From a checkpoint of a small transformer trained on Wikipedia.
Size: 12 layers, width 224, 7 heads of 32, MLP 896 GELU, vocabulary 512, 7.58M parameters.
Each number is 50 + 12 x the weight over its row's rms, rounded and kept within 0 to 99. Layers, rows and columns count from 0. The size before them is the row's rms in percent of the matrix's.

# up: layer 8 MLP up, 896x224, rms 0.163, rows 381-440, columns 56-111
# down: layer 8 MLP down (transposed), 896x224, rms 0.169, rows 381-440, columns 56-111
up381 108:61 66 41 62 71 47 37 47 43 59 56 65 40 48 35 50 62 12 44 62 58 56 52 52 61 64 50 46 35 48 56 44 46 43 26 46 53 46 71 44 48 62 43 34 62 55 64 26 34 41 51 54 31 46 52 50
down381 103:55 45 30 51 69 52 45 52 63 47 62 64 43 53 47 51 46 84 43 48 68 46 55 38 59 51 62 37 48 35 47 47 63 41 62 62 66 47 33 29 60 46 40 21 44 79 41 57 35 11 69 52 62 39 65 56
up382 099:39 46 58 40 67 42 59 57 40 50 43 40 44 38 57 43 57 40 37 50 33 51 48 48 53 57 43 39 49 32 38 60 50 31 48 34 58 49 34 56 45 34 22 64 41 47 54 47 41 41 47 47 30 17 40 59
down382 097:58 59 57 55 39 43 71 24 48 60 45 55 64 24 46 47 24 48 73 57 53 29 55 66 55 68 55 57 38 66 60 38 40 49 55 50 45 49 43 56 47 31 40 47 61 48 25 49 57 73 33 61 44 42 38 49
up383 099:55 50 46 54 53 21 32 64 40 51 43 60 41 47 62 60 59 58 40 73 62 59 66 48 48 55 30 69 55 60 50 37 52 46 51 49 70 24 59 56 59 43 41 45 43 61 46 45 47 52 27 64 41 57 64 39
down383 104:67 19 54 46 40 55 58 50 56 46 53 49 77 50 38 53 36 48 67 40 30 81 55 45 53 46 56 57 49 42 47 53 33 45 68 42 42 51 41 45 63 66 43 61 48 61 59 43 62 64 46 39 47 66 29 51
up384 098:39 39 50 31 63 32 50 63 61 56 58 17 35 51 39 41 28 41 36 53 43 61 53 40 52 62 59 58 45 61 44 56 40 53 55 36 59 45 52 27 57 41 62 53 63 79 54 42 77 38 51 23 38 43 59 47
down384 102:46 68 62 34 22 43 48 55 55 44 44 39 51 50 52 52 53 57 34 41 46 68 51 44 68 43 32 46 67 31 29 47 29 50 54 61 80 55 63 49 38 59 55 27 45 47 41 42 65 32 34 57 36 50 45 63
up385 101:62 34 34 30 42 71 49 67 55 43 73 35 46 38 63 56 43 61 63 56 56 45 68 73 48 50 48 40 64 43 65 46 31 32 44 54 39 42 39 41 57 65 36 25 47 51 59 33 82 45 46 60 46 66 31 49
down385 098:40 46 48 65 55 53 31 40 41 53 62 54 46 50 64 41 46 43 73 67 61 59 19 68 49 52 35 66 55 55 49 58 39 54 66 55 57 78 52 34 63 58 43 61 52 42 83 50 56 39 44 37 42 48 64 40
up386 091:41 30 39 56 48 47 51 42 60 38 26 58 51 68 60 47 42 28 41 39 90 51 48 48 37 57 57 58 65 61 45 66 30 73 44 48 47 41 44 37 63 28 50 20 31 60 52 47 50 41 52 66 56 27 71 27
down386 102:55 46 42 37 41 59 68 39 55 56 66 55 49 46 52 38 26 65 72 66 71 41 53 22 47 45 54 59 49 48 70 54 66 39 59 61 60 67 53 49 64 49 24 55 55 57 65 54 65 37 42 43 36 46 42 56
up387 102:41 35 50 56 49 30 34 49 42 46 61 44 56 56 68 31 57 57 50 44 51 68 42 47 76 56 40 37 62 65 33 35 51 61 54 54 55 44 62 50 52 53 40 68 45 55 66 52 58 39 71 39 46 32 42 38
down387 112:50 44 58 39 62 58 63 52 26 60 61 45 62 64 49 37 65 73 40 49 47 51 35 49 60 50 34 42 63 36 36 57 93 41 39 57 58 47 55 40 48 53 49 54 67 61 51 59 49 65 31 67 61 63 60 55
up388 103:75 31 63 35 52 34 34 33 46 81 57 50 49 66 45 46 55 55 50 52 30 62 51 45 43 66 59 29 55 65 35 55 47 39 50 54 60 68 65 34 64 53 45 38 60 63 60 49 56 44 65 59 51 76 35 62
down388 105:56 46 50 41 37 42 39 45 33 50 41 57 51 63 45 39 47 52 45 47 58 67 55 41 44 41 53 43 68 41 33 50 60 33 45 56 48 49 39 40 34 37 40 50 60 49 52 39 50 52 51 58 51 37 21 43
up389 103:32 40 72 40 53 36 56 43 72 44 52 47 40 42 39 23 65 53 39 49 58 38 62 36 69 62 50 52 57 40 52 64 32 47 47 40 55 52 47 56 51 49 41 52 40 56 56 55 41 59 54 35 86 25 43 77
down389 108:49 36 42 52 35 37 55 45 42 71 36 48 39 60 40 72 36 49 50 32 51 33 48 45 45 58 67 64 40 56 51 50 46 49 68 59 67 54 44 43 40 73 51 55 50 45 42 56 52 35 34 78 50 63 45 55
up390 101:59 39 36 70 51 46 30 45 40 37 45 74 62 35 32 79 52 53 71 57 54 56 61 53 41 50 48 41 47 62 47 49 45 19 52 35 72 58 54 46 38 61 58 21 62 32 47 49 35 55 67 34 47 19 51 56
down390 097:55 47 33 36 52 59 40 69 61 48 56 44 60 52 49 23 56 38 45 37 36 44 47 61 31 46 46 33 67 43 35 25 49 67 60 54 49 49 65 45 57 36 32 60 66 59 60 48 60 43 73 48 43 36 51 33
up391 085:50 42 37 42 51 35 47 46 60 34 73 62 52 59 56 45 59 66 36 75 45 35 47 54 36 41 25 69 46 45 64 49 34 60 68 46 68 49 74 46 56 60 42 34 55 33 52 53 62 59 48 36 44 34 52 36
down391 093:63 57 68 47 49 58 57 60 40 65 36 56 41 39 60 59 45 34 50 79 65 53 31 34 34 40 65 35 35 62 56 51 47 48 43 52 73 37 44 59 62 69 52 68 42 50 33 78 56 57 56 33 51 61 61 58
up392 100:60 52 44 26 47 31 33 57 49 55 62 51 44 51 47 34 39 16 59 58 57 52 55 36 63 44 43 56 65 44 62 49 52 53 63 34 45 25 64 60 73 49 62 58 60 31 60 38 43 22 48 60 51 65 46 36
down392 098:71 32 80 37 57 48 48 39 48 60 40 69 37 40 60 70 62 51 56 66 62 53 43 51 47 43 56 40 68 48 47 30 51 50 48 65 54 48 18 63 72 45 36 27 44 47 47 43 53 32 55 53 51 72 45 82
up393 099:32 47 55 42 64 45 55 63 37 68 49 31 53 50 46 47 59 55 50 67 58 48 50 55 50 51 48 34 49 40 38 63 36 37 39 57 44 55 63 36 36 36 56 49 30 59 56 36 37 55 40 57 45 51 67 31
down393 097:65 55 58 57 50 61 51 65 62 53 59 46 48 44 41 51 48 45 59 43 71 45 62 42 72 58 30 66 52 45 63 45 49 24 45 61 54 45 67 45 83 35 53 58 49 54 60 47 42 39 42 55 55 57 40 56
up394 096:43 24 38 54 58 50 43 39 62 70 40 60 49 58 53 57 46 56 52 26 52 60 68 64 40 67 52 47 48 56 56 65 58 44 25 56 48 67 44 56 42 53 37 48 52 60 54 82 54 52 41 63 32 54 59 44
down394 096:24 53 42 59 60 29 38 72 50 59 52 70 56 67 52 40 39 82 40 61 51 30 72 48 49 59 58 58 39 32 58 47 33 51 53 38 51 52 49 56 52 57 40 65 48 35 37 66 48 67 44 13 34 49 44 35
up395 101:56 42 34 55 55 44 56 32 28 40 58 47 58 61 69 52 53 64 56 73 47 51 69 69 53 57 37 49 61 61 61 54 40 48 58 47 28 45 62 47 54 37 52 29 67 46 80 48 58 43 43 59 68 43 42 74
down395 101:45 64 47 70 62 30 59 38 34 48 40 52 58 65 56 60 47 46 36 63 31 52 42 29 27 43 59 50 43 52 53 44 29 64 58 39 27 60 60 56 47 62 42 43 58 43 53 54 44 52 67 51 40 48 39 54
up396 098:41 36 50 36 61 44 43 42 35 56 41 42 51 52 47 56 36 47 56 56 35 74 53 55 54 53 48 52 42 48 46 46 39 39 27 53 49 44 70 37 53 53 67 56 40 53 57 49 59 49 43 65 46 54 31 43
down396 096:69 44 38 49 46 50 48 45 68 47 22 42 47 54 48 46 44 63 49 63 57 48 27 50 45 68 41 56 66 44 46 36 59 55 33 56 49 52 69 75 56 55 62 46 56 54 60 41 38 49 50 38 66 49 29 55
up397 107:56 47 59 50 57 51 47 46 68 36 35 50 64 36 60 54 59 62 71 44 76 25 52 41 50 49 32 45 63 44 50 74 65 57 60 27 47 39 65 47 60 46 39 41 61 51 46 56 75 33 48 62 35 28 60 60
down397 099:59 32 49 47 51 47 63 56 55 38 49 54 47 42 44 77 58 42 58 45 64 45 42 52 71 46 39 64 69 59 42 48 43 46 54 58 46 60 34 62 41 53 54 67 32 48 52 75 24 68 34 58 35 42 56 48
up398 103:47 29 32 49 37 54 58 27 65 42 57 47 57 46 42 57 39 43 58 44 46 43 71 39 52 36 58 61 56 47 44 53 65 50 27 72 71 59 49 40 56 32 59 39 52 40 64 50 58 48 39 45 48 66 55 53
down398 099:38 50 39 70 48 63 53 48 68 61 43 48 55 54 43 61 69 34 55 37 50 43 65 60 27 33 73 40 60 55 53 43 58 62 50 76 64 73 36 78 64 48 32 46 38 23 37 43 52 86 57 56 40 63 23 50
up399 102:52 40 40 57 67 43 71 44 47 46 49 46 54 46 46 67 46 33 53 40 53 46 48 45 67 50 78 55 50 54 68 47 63 37 48 47 48 39 52 60 61 49 65 66 59 66 54 73 49 59 48 65 51 46 47 39
down399 099:69 53 51 52 47 50 69 32 43 48 38 43 52 45 62 66 60 48 42 35 31 51 77 50 68 58 77 67 53 65 50 55 53 45 45 31 44 51 45 43 60 45 52 45 66 62 55 51 60 23 57 48 51 74 49 56
up400 093:61 44 60 65 53 67 39 39 52 66 70 65 49 53 36 53 45 24 44 56 65 44 59 57 44 76 58 48 78 64 61 26 48 64 44 22 61 50 28 39 50 69 34 65 62 52 50 55 51 67 44 53 59 48 56 23
down400 097:60 47 40 32 62 60 57 55 60 72 38 44 63 53 57 13 56 35 49 71 35 52 68 54 51 48 47 09 53 69 64 66 59 36 61 37 53 49 48 37 51 71 44 49 54 69 45 52 49 70 40 45 28 61 63 36
up401 103:42 63 43 51 43 38 57 38 69 35 50 44 37 54 40 37 44 48 50 72 43 44 60 52 52 45 53 66 62 40 40 64 60 43 45 60 40 49 43 34 61 58 77 72 49 41 23 45 40 55 47 44 49 53 35 38
down401 095:62 41 66 49 47 76 66 73 38 52 49 62 36 65 50 47 43 36 54 28 81 44 62 32 53 36 52 36 58 55 38 33 46 41 52 63 40 58 54 49 81 45 46 25 64 59 61 62 55 60 42 53 51 41 63 71
up402 090:50 38 34 47 44 17 66 64 71 42 38 31 61 61 51 50 30 56 77 49 37 47 50 60 82 53 48 33 56 48 63 69 31 61 54 58 50 41 50 61 34 33 44 66 56 55 49 35 52 48 37 49 41 64 29 64
down402 094:74 62 43 55 23 60 83 42 52 38 59 66 56 47 50 38 62 45 43 64 44 74 54 57 36 61 56 24 36 60 42 50 62 38 45 47 40 44 55 49 55 55 80 47 40 47 43 50 46 56 68 37 47 40 49 53
up403 096:31 73 68 43 36 65 51 62 65 65 43 78 49 29 27 54 41 53 55 29 41 56 28 61 68 47 76 44 54 41 60 70 48 38 37 58 67 57 59 39 55 57 50 44 48 75 60 51 60 61 63 36 47 62 59 63
down403 098:50 53 50 63 62 42 64 40 34 54 51 64 55 41 45 35 63 64 38 54 66 48 20 49 64 52 73 70 43 56 54 41 50 41 62 62 27 46 34 39 48 49 55 38 47 50 45 55 38 52 55 60 47 68 66 51
up404 097:65 60 50 53 28 37 55 48 37 37 57 62 54 56 37 75 76 29 51 67 61 47 51 37 48 47 41 75 45 41 50 54 35 49 69 57 54 23 43 44 76 47 47 49 51 43 44 61 22 34 59 28 30 41 49 45
down404 094:47 62 63 26 42 71 51 55 44 39 36 40 66 39 49 45 62 51 54 38 49 44 59 25 44 65 54 51 48 45 35 59 55 54 41 58 46 36 60 51 39 43 62 44 60 52 48 49 48 53 41 60 34 53 36 45
up405 100:52 34 62 40 49 33 58 39 45 59 39 58 48 43 51 40 49 54 41 55 43 38 57 59 68 53 46 51 65 80 47 41 27 70 60 49 49 35 71 42 71 34 61 46 40 40 58 50 60 67 43 24 56 41 51 40
down405 094:25 57 50 53 61 47 64 33 56 44 45 59 30 42 59 62 34 69 48 24 57 51 24 40 59 48 52 45 44 51 40 44 51 58 41 48 59 66 44 27 45 18 48 37 36 26 60 55 48 62 47 55 34 42 57 48
up406 099:43 54 70 66 58 52 57 55 73 83 43 61 59 36 60 47 58 40 38 42 50 63 57 52 67 63 47 53 55 54 23 60 54 62 48 65 66 52 51 42 25 53 40 45 62 45 45 43 48 56 52 35 50 50 72 51
down406 100:60 68 37 68 53 44 63 69 56 55 49 39 49 54 55 46 54 58 62 38 41 55 59 23 35 51 29 62 45 61 70 54 33 52 35 45 56 55 54 31 79 41 52 65 74 65 78 51 45 38 63 28 50 42 41 55
up407 103:55 46 58 51 45 68 37 31 42 39 52 44 62 48 41 34 54 56 58 53 49 54 59 47 37 66 53 42 48 36 36 50 82 71 57 36 48 33 38 40 48 35 47 51 71 65 58 51 52 39 42 71 63 27 42 52
down407 102:56 44 54 47 26 23 45 65 66 62 57 44 47 63 52 34 59 54 59 55 47 46 42 55 30 36 44 53 67 63 42 41 60 54 47 58 41 55 55 43 60 45 43 49 51 53 49 46 58 52 72 59 53 46 40 47
up408 106:42 44 55 54 49 48 64 33 55 60 46 62 49 41 71 57 54 60 77 49 61 65 58 54 71 52 38 43 78 34 51 64 53 33 54 55 55 60 54 58 68 51 44 35 41 58 42 32 38 28 54 28 54 74 56 50
down408 106:47 47 55 45 56 53 41 44 51 49 68 28 54 54 64 60 64 66 61 36 44 51 51 49 49 39 52 59 34 51 58 54 49 57 40 66 49 58 60 56 61 34 41 51 57 47 55 49 76 05 35 49 34 66 53 55
up409 107:20 46 48 61 62 26 49 45 43 32 66 75 50 44 39 73 37 48 45 35 54 54 44 48 55 43 47 61 33 47 48 70 80 65 58 46 61 37 43 52 21 74 52 54 36 50 41 37 53 24 63 53 51 42 48 36
down409 100:67 63 44 50 47 67 63 47 49 62 50 21 44 38 57 77 38 30 80 35 35 69 46 52 60 35 35 58 47 42 53 60 50 75 39 44 43 44 55 73 55 55 53 63 54 48 71 49 72 35 49 42 50 66 54 44
up410 090:39 43 69 57 56 48 63 53 46 35 49 69 53 48 56 61 57 35 69 35 79 57 53 53 67 57 35 42 63 50 25 39 60 52 68 43 61 45 59 71 41 30 62 31 75 37 57 59 33 46 41 65 52 33 48 43
down410 087:55 43 62 68 45 55 62 43 61 45 49 35 37 58 48 62 40 46 49 56 48 28 52 54 24 72 37 51 63 59 43 62 62 50 35 47 68 60 46 51 49 56 37 58 46 35 67 40 44 41 39 38 51 53 43 57
up411 107:34 35 78 59 54 50 38 53 65 24 54 56 49 38 36 61 59 43 56 47 26 45 32 50 57 52 30 43 53 40 71 64 21 57 44 65 38 68 53 54 46 51 51 44 44 52 42 60 38 47 52 45 53 52 32 50
down411 106:68 63 29 39 57 45 63 63 47 27 46 35 60 48 41 32 49 55 57 36 56 44 51 31 32 44 43 41 44 47 38 55 49 42 53 50 47 53 49 49 52 47 21 35 55 44 42 69 62 53 53 39 45 53 46 54
up412 109:36 55 43 58 46 51 40 30 57 45 56 50 36 66 42 62 44 42 34 52 45 55 54 53 51 58 34 65 54 27 45 44 46 87 34 93 46 44 68 55 38 67 44 38 55 51 52 72 40 50 66 48 60 37 54 54
down412 089:54 49 51 36 76 27 51 38 46 61 44 39 16 50 60 73 60 34 38 66 33 25 42 25 31 56 43 43 70 60 34 49 45 53 49 53 56 34 37 51 45 44 63 41 49 44 63 45 58 51 59 55 48 62 71 48
up413 101:53 67 39 18 69 49 52 45 66 52 49 43 49 55 43 66 46 54 28 55 41 43 50 46 29 47 47 53 52 65 66 37 39 56 70 53 46 77 61 43 46 35 32 49 54 65 70 46 59 50 48 44 60 49 68 54
down413 104:38 50 62 31 56 31 36 37 57 58 52 53 63 59 50 45 50 38 55 54 39 38 30 49 64 36 58 47 55 46 47 44 42 50 41 51 72 34 60 49 58 43 65 43 56 76 45 60 83 54 61 52 59 52 52 28
up414 100:53 85 37 53 33 52 65 45 39 63 44 46 55 50 43 57 36 27 36 62 73 38 45 34 49 44 42 51 35 55 60 52 48 28 45 58 62 66 50 44 69 52 61 60 61 56 46 52 44 45 62 68 39 45 52 28
down414 095:50 37 61 62 48 36 44 62 35 48 85 54 61 34 46 55 51 46 41 34 27 68 30 64 60 50 59 18 57 63 58 50 60 64 50 35 46 40 58 41 35 53 55 51 64 46 68 50 54 63 32 57 51 57 71 67
up415 107:38 53 53 38 47 47 56 60 65 26 62 51 43 44 53 53 67 43 38 74 58 15 39 55 61 54 41 38 50 37 53 54 49 52 37 41 34 50 45 49 62 50 63 70 28 56 64 72 37 36 47 57 41 57 53 30
down415 107:55 42 42 32 72 42 45 74 41 59 28 44 38 55 56 28 47 57 52 56 39 53 56 41 52 53 51 43 61 48 57 73 36 47 51 37 42 74 64 50 57 55 58 70 52 57 61 46 63 42 40 33 51 38 46 34
up416 101:37 48 34 52 44 23 38 67 60 50 44 40 41 35 65 47 47 43 55 44 29 31 59 45 53 61 51 40 50 62 45 72 35 74 52 45 50 43 56 43 41 47 51 56 40 37 58 36 40 38 40 49 33 60 56 62
down416 099:56 53 36 45 49 36 42 43 55 48 40 55 42 42 33 48 50 27 17 53 40 50 45 40 53 38 43 57 38 53 53 49 57 58 63 57 29 57 50 37 85 46 39 50 24 49 37 61 53 50 46 68 42 38 56 39
up417 095:45 73 58 72 59 63 66 45 50 56 33 73 59 43 49 38 47 42 64 51 43 37 70 38 62 42 43 51 66 45 31 54 50 31 51 68 58 49 19 64 57 65 46 44 42 42 58 59 46 72 50 46 38 35 65 42
down417 108:50 59 43 78 61 49 64 65 55 47 58 37 41 49 55 50 48 50 53 48 36 53 60 72 84 54 60 61 54 36 31 49 45 61 49 49 59 52 23 67 41 45 73 24 38 59 26 54 30 42 47 44 56 52 60 53
up418 103:58 51 56 67 57 44 52 28 60 53 42 46 58 76 55 49 62 51 51 36 47 48 54 62 62 69 53 57 62 57 68 59 52 45 63 45 39 84 55 44 57 40 20 58 51 48 58 70 69 65 57 62 40 39 37 48
down418 095:50 47 60 48 49 52 40 40 54 36 49 33 80 36 55 51 67 45 38 39 57 63 61 21 62 37 48 57 38 66 68 51 47 42 33 51 42 48 59 63 55 65 53 40 53 34 63 55 49 63 46 48 71 79 49 39
up419 110:48 44 49 30 50 44 37 46 31 50 63 69 51 50 19 49 39 29 50 50 57 42 47 54 56 43 43 47 43 66 35 56 55 67 73 41 57 51 70 27 63 47 60 55 76 54 62 74 56 49 40 59 37 53 54 58
down419 118:65 51 62 47 68 44 37 65 50 21 55 51 59 43 46 53 41 48 42 68 69 50 43 42 49 35 36 59 43 44 60 48 34 68 35 57 66 40 54 47 40 58 63 66 42 66 56 47 54 21 45 65 54 34 39 45
up420 092:73 52 36 73 39 42 50 34 50 52 49 41 52 51 64 50 55 51 55 50 59 38 63 54 60 42 56 61 55 64 56 42 49 44 40 41 44 49 38 55 50 53 49 61 73 44 49 50 66 45 51 53 56 78 17 63
down420 100:50 59 55 47 20 48 48 62 35 55 55 31 69 45 39 44 48 46 38 60 29 50 47 25 47 38 46 39 66 45 62 51 52 54 45 68 58 50 78 64 59 41 62 71 27 56 42 56 56 47 47 50 34 46 58 30
up421 096:41 61 26 55 51 59 61 69 75 65 53 69 34 45 32 59 40 47 69 55 51 41 48 64 52 40 33 44 63 60 18 75 42 54 54 47 39 58 35 55 57 63 61 57 42 51 37 27 62 43 50 41 54 45 63 39
down421 095:62 50 42 52 44 65 55 49 47 48 52 66 46 55 39 40 37 66 47 31 54 51 40 35 59 58 50 50 61 27 52 44 44 53 41 49 46 46 43 57 65 61 71 28 55 58 61 40 62 30 71 38 62 44 51 52
up422 101:29 66 54 45 36 61 62 47 31 42 60 57 57 42 51 42 52 47 53 70 66 47 50 49 62 58 36 66 54 42 44 42 42 57 46 43 61 56 57 47 47 46 77 55 55 52 75 39 47 35 77 53 52 69 51 55
down422 099:54 66 50 72 68 63 59 53 55 53 32 37 44 50 47 61 59 59 56 42 55 42 46 37 45 42 51 41 43 31 67 39 47 33 53 43 48 30 42 62 40 36 50 54 46 49 45 68 55 38 40 56 46 48 34 57
up423 096:70 64 30 34 65 51 46 56 55 62 62 41 66 39 48 56 47 65 45 56 71 46 48 57 38 65 41 46 39 43 45 39 35 30 72 68 38 44 42 43 48 71 56 66 25 59 61 32 40 55 46 45 42 49 62 45
down423 087:44 57 39 48 52 65 33 34 73 29 45 37 71 34 42 54 46 59 49 45 57 72 41 49 24 48 56 51 48 32 46 66 49 38 58 19 73 58 30 41 46 41 23 68 53 54 70 61 65 61 48 49 62 30 47 66
up424 105:40 49 53 52 61 57 63 38 54 44 60 28 45 49 41 62 42 45 38 58 68 61 50 63 58 52 51 49 52 40 68 50 47 47 41 24 42 76 50 29 66 44 40 51 70 38 51 60 38 48 60 44 51 43 49 49
down424 097:54 51 57 26 63 20 53 47 52 52 46 27 22 39 60 40 54 69 62 51 56 73 53 47 72 48 54 32 33 51 50 44 35 64 44 51 50 43 46 67 52 50 64 70 45 38 33 56 38 54 41 67 41 32 53 48
up425 108:68 53 49 59 73 81 41 60 72 65 43 39 37 61 60 45 55 53 54 52 56 16 43 50 47 28 57 59 61 38 49 38 34 59 63 62 52 45 51 62 40 50 42 48 55 52 49 61 39 58 24 39 59 56 48 52
down425 103:41 49 54 70 44 62 62 77 26 47 31 40 51 27 42 63 50 62 40 48 29 59 44 67 55 54 22 37 48 48 56 41 39 65 64 44 49 53 51 66 37 60 44 63 34 66 58 45 50 42 43 48 54 54 49 42
up426 103:65 43 35 61 25 53 63 69 69 74 27 48 45 48 22 30 43 65 29 61 54 69 43 58 41 49 59 46 48 58 41 61 59 60 56 52 51 43 54 30 31 46 36 37 44 49 51 47 57 67 46 54 42 60 48 40
down426 096:36 35 63 66 37 43 59 77 47 42 52 57 58 37 43 43 79 60 54 33 70 71 55 48 50 44 60 67 49 65 44 59 37 61 37 59 51 56 45 52 78 35 65 43 27 66 38 59 48 11 44 61 46 58 51 36
up427 102:44 56 40 46 48 80 34 35 48 60 31 72 44 64 52 48 65 63 56 62 49 54 51 48 59 49 48 43 58 69 46 73 66 58 60 24 60 38 59 40 46 40 43 55 29 45 59 52 32 60 41 41 37 55 44 35
down427 100:61 54 54 46 52 31 45 50 60 44 51 40 65 47 62 48 63 53 44 47 67 60 44 59 52 57 48 63 67 78 45 42 49 49 30 77 74 58 43 48 50 17 41 41 58 40 48 46 62 40 58 48 52 75 57 10
up428 117:34 53 57 46 58 38 42 69 38 36 78 25 49 45 75 46 64 44 40 54 56 48 40 28 63 54 48 39 65 49 63 61 30 55 60 66 47 56 59 48 30 54 36 60 41 62 58 39 60 62 84 62 33 39 69 51
down428 105:52 30 42 61 42 33 50 55 55 44 54 57 47 45 31 59 69 48 47 57 51 56 28 34 51 66 53 44 29 31 51 59 56 41 80 61 49 55 49 38 65 28 67 55 32 50 83 78 54 38 37 46 44 35 70 49
up429 101:48 44 44 54 37 50 64 59 63 66 88 46 45 47 56 48 36 55 46 51 54 43 58 58 43 59 62 46 46 59 65 58 41 36 57 56 50 57 44 59 40 30 27 52 50 62 36 62 43 51 57 47 38 81 48 45
down429 102:60 48 53 56 60 59 55 48 53 43 17 57 55 62 38 51 27 39 45 44 48 56 59 52 22 59 54 43 54 42 35 47 71 71 42 45 34 47 25 36 52 49 48 32 44 52 51 52 38 55 61 46 51 27 51 54
up430 107:22 62 41 62 63 36 54 43 44 60 40 48 56 52 52 54 59 57 28 47 42 60 59 40 57 33 82 68 62 43 43 33 49 37 43 48 55 70 68 44 45 23 70 39 66 52 55 56 33 50 78 39 31 44 49 68
down430 106:39 54 71 52 57 52 41 40 59 64 50 30 52 60 54 48 57 58 41 54 78 49 32 70 54 27 51 53 66 55 51 38 31 54 19 26 53 65 66 53 45 34 39 44 62 44 63 33 49 57 55 44 37 37 44 24
up431 100:63 37 38 68 45 59 35 62 53 84 48 52 51 79 37 60 65 44 55 53 56 50 58 42 56 39 49 53 59 60 31 52 39 57 42 46 65 57 39 49 30 59 39 45 66 49 56 50 53 46 53 40 77 48 46 57
down431 107:57 52 61 48 56 45 52 33 34 48 42 55 43 60 73 56 54 68 43 42 54 53 48 33 58 57 40 44 39 56 40 43 58 70 54 47 28 52 43 70 45 47 62 60 66 51 67 36 47 44 32 65 58 58 63 94
up432 110:50 48 47 54 75 74 71 45 44 50 08 40 44 51 43 68 68 36 52 67 41 66 52 57 48 46 41 54 56 61 35 65 40 36 39 58 59 39 35 49 65 58 42 57 51 57 46 75 39 49 45 49 75 46 90 44
down432 091:58 42 63 38 74 41 43 62 66 54 45 32 51 40 51 57 48 37 60 55 60 28 37 55 57 49 58 60 47 40 46 61 38 52 56 78 56 51 53 39 68 44 70 50 55 79 49 63 36 47 60 28 58 46 88 57
up433 101:37 67 62 40 65 82 36 38 51 37 70 28 59 40 36 59 43 41 70 45 30 56 76 49 47 68 37 55 58 51 47 62 53 67 53 35 50 49 40 38 76 26 39 85 59 49 55 40 58 41 51 54 46 45 72 41
down433 097:23 70 53 57 63 29 46 50 30 74 47 42 38 39 29 47 39 62 19 64 66 66 58 53 52 49 51 35 51 44 48 49 46 63 61 53 58 29 50 49 46 39 51 35 66 62 63 53 44 46 55 43 42 54 51 45
up434 097:40 69 52 66 65 37 84 61 38 60 38 67 35 52 62 59 60 49 27 41 39 44 64 41 47 60 55 52 55 61 57 59 58 54 61 44 63 59 60 63 40 59 65 41 44 65 46 45 28 49 30 54 43 48 71 39
down434 094:44 55 70 35 41 45 51 48 37 52 55 45 35 38 52 64 50 68 36 70 63 49 34 39 42 64 49 29 38 62 68 60 42 62 65 51 35 63 39 26 55 56 37 39 66 44 69 55 43 36 48 55 44 49 49 63
up435 098:53 50 48 64 54 28 51 55 56 58 47 54 44 47 46 44 33 61 44 69 44 53 48 64 74 47 76 66 51 43 67 54 57 32 54 62 57 44 52 48 40 31 62 38 36 53 51 42 42 40 59 74 52 62 46 58
down435 096:39 58 40 43 76 48 58 33 50 49 58 65 64 60 33 80 37 57 61 32 66 46 62 47 37 41 32 39 34 34 53 65 57 53 37 46 39 42 43 60 61 67 59 42 31 66 49 45 48 68 29 56 58 46 51 56
up436 097:66 68 40 74 53 42 56 61 62 22 48 49 61 56 48 61 30 42 50 62 62 44 43 60 63 49 46 57 36 59 44 50 44 39 55 55 54 54 48 49 43 54 59 53 49 54 55 61 68 59 44 56 68 49 47 51
down436 096:49 61 31 53 43 73 44 39 55 42 47 30 41 15 62 42 50 69 47 54 63 36 61 41 58 53 46 42 55 43 37 47 48 54 66 46 36 65 41 43 56 30 55 59 72 54 37 51 32 47 52 62 62 49 63 60
up437 095:62 38 52 60 52 44 57 19 44 33 52 53 57 66 65 64 59 70 74 71 58 39 50 54 72 60 50 50 46 36 39 50 33 62 54 50 55 61 59 53 62 43 62 45 58 57 58 56 57 39 34 49 67 49 43 33
down437 103:49 50 57 47 51 53 49 50 54 60 32 35 59 42 56 23 60 40 43 66 37 51 61 66 42 47 62 65 54 45 57 64 56 70 28 30 56 40 48 50 57 52 36 54 54 43 40 40 32 28 60 41 66 43 56 66
up438 105:56 31 60 73 56 50 34 41 64 45 54 56 52 54 40 57 84 43 31 60 33 24 54 66 38 42 42 50 51 72 39 48 66 51 54 62 56 41 53 40 57 50 23 48 29 54 62 61 58 47 48 51 49 41 47 53
down438 100:55 63 46 61 56 64 55 48 45 45 72 34 71 53 67 42 39 27 60 48 73 41 58 14 49 54 44 69 56 41 61 41 44 48 48 53 34 37 35 59 29 55 66 50 72 42 48 43 49 47 45 53 57 51 75 37
up439 098:28 61 25 40 44 52 57 25 23 60 35 44 54 56 67 63 71 41 32 62 56 37 51 60 71 43 52 43 65 41 46 59 38 40 43 67 55 64 30 41 46 43 54 52 60 48 56 51 44 73 32 32 46 78 55 43
down439 091:38 64 57 40 56 41 47 30 44 36 45 40 60 39 39 53 47 63 95 44 69 44 75 61 47 17 49 66 49 59 56 70 63 72 47 35 46 57 77 29 34 45 57 58 64 65 52 49 42 57 65 77 56 51 44 52
up440 097:35 42 35 69 59 42 41 29 45 35 38 55 26 41 51 47 68 49 50 71 43 42 62 26 59 62 29 58 36 47 78 36 63 56 44 55 53 55 49 56 48 23 63 30 40 59 47 54 58 45 29 49 49 57 33 59
down440 097:49 61 31 37 70 42 71 44 30 47 38 39 59 46 55 35 29 41 49 49 52 62 57 50 74 67 50 41 40 26 36 31 52 32 62 53 65 43 41 44 57 75 44 49 54 40 68 31 40 50 52 38 69 53 65 61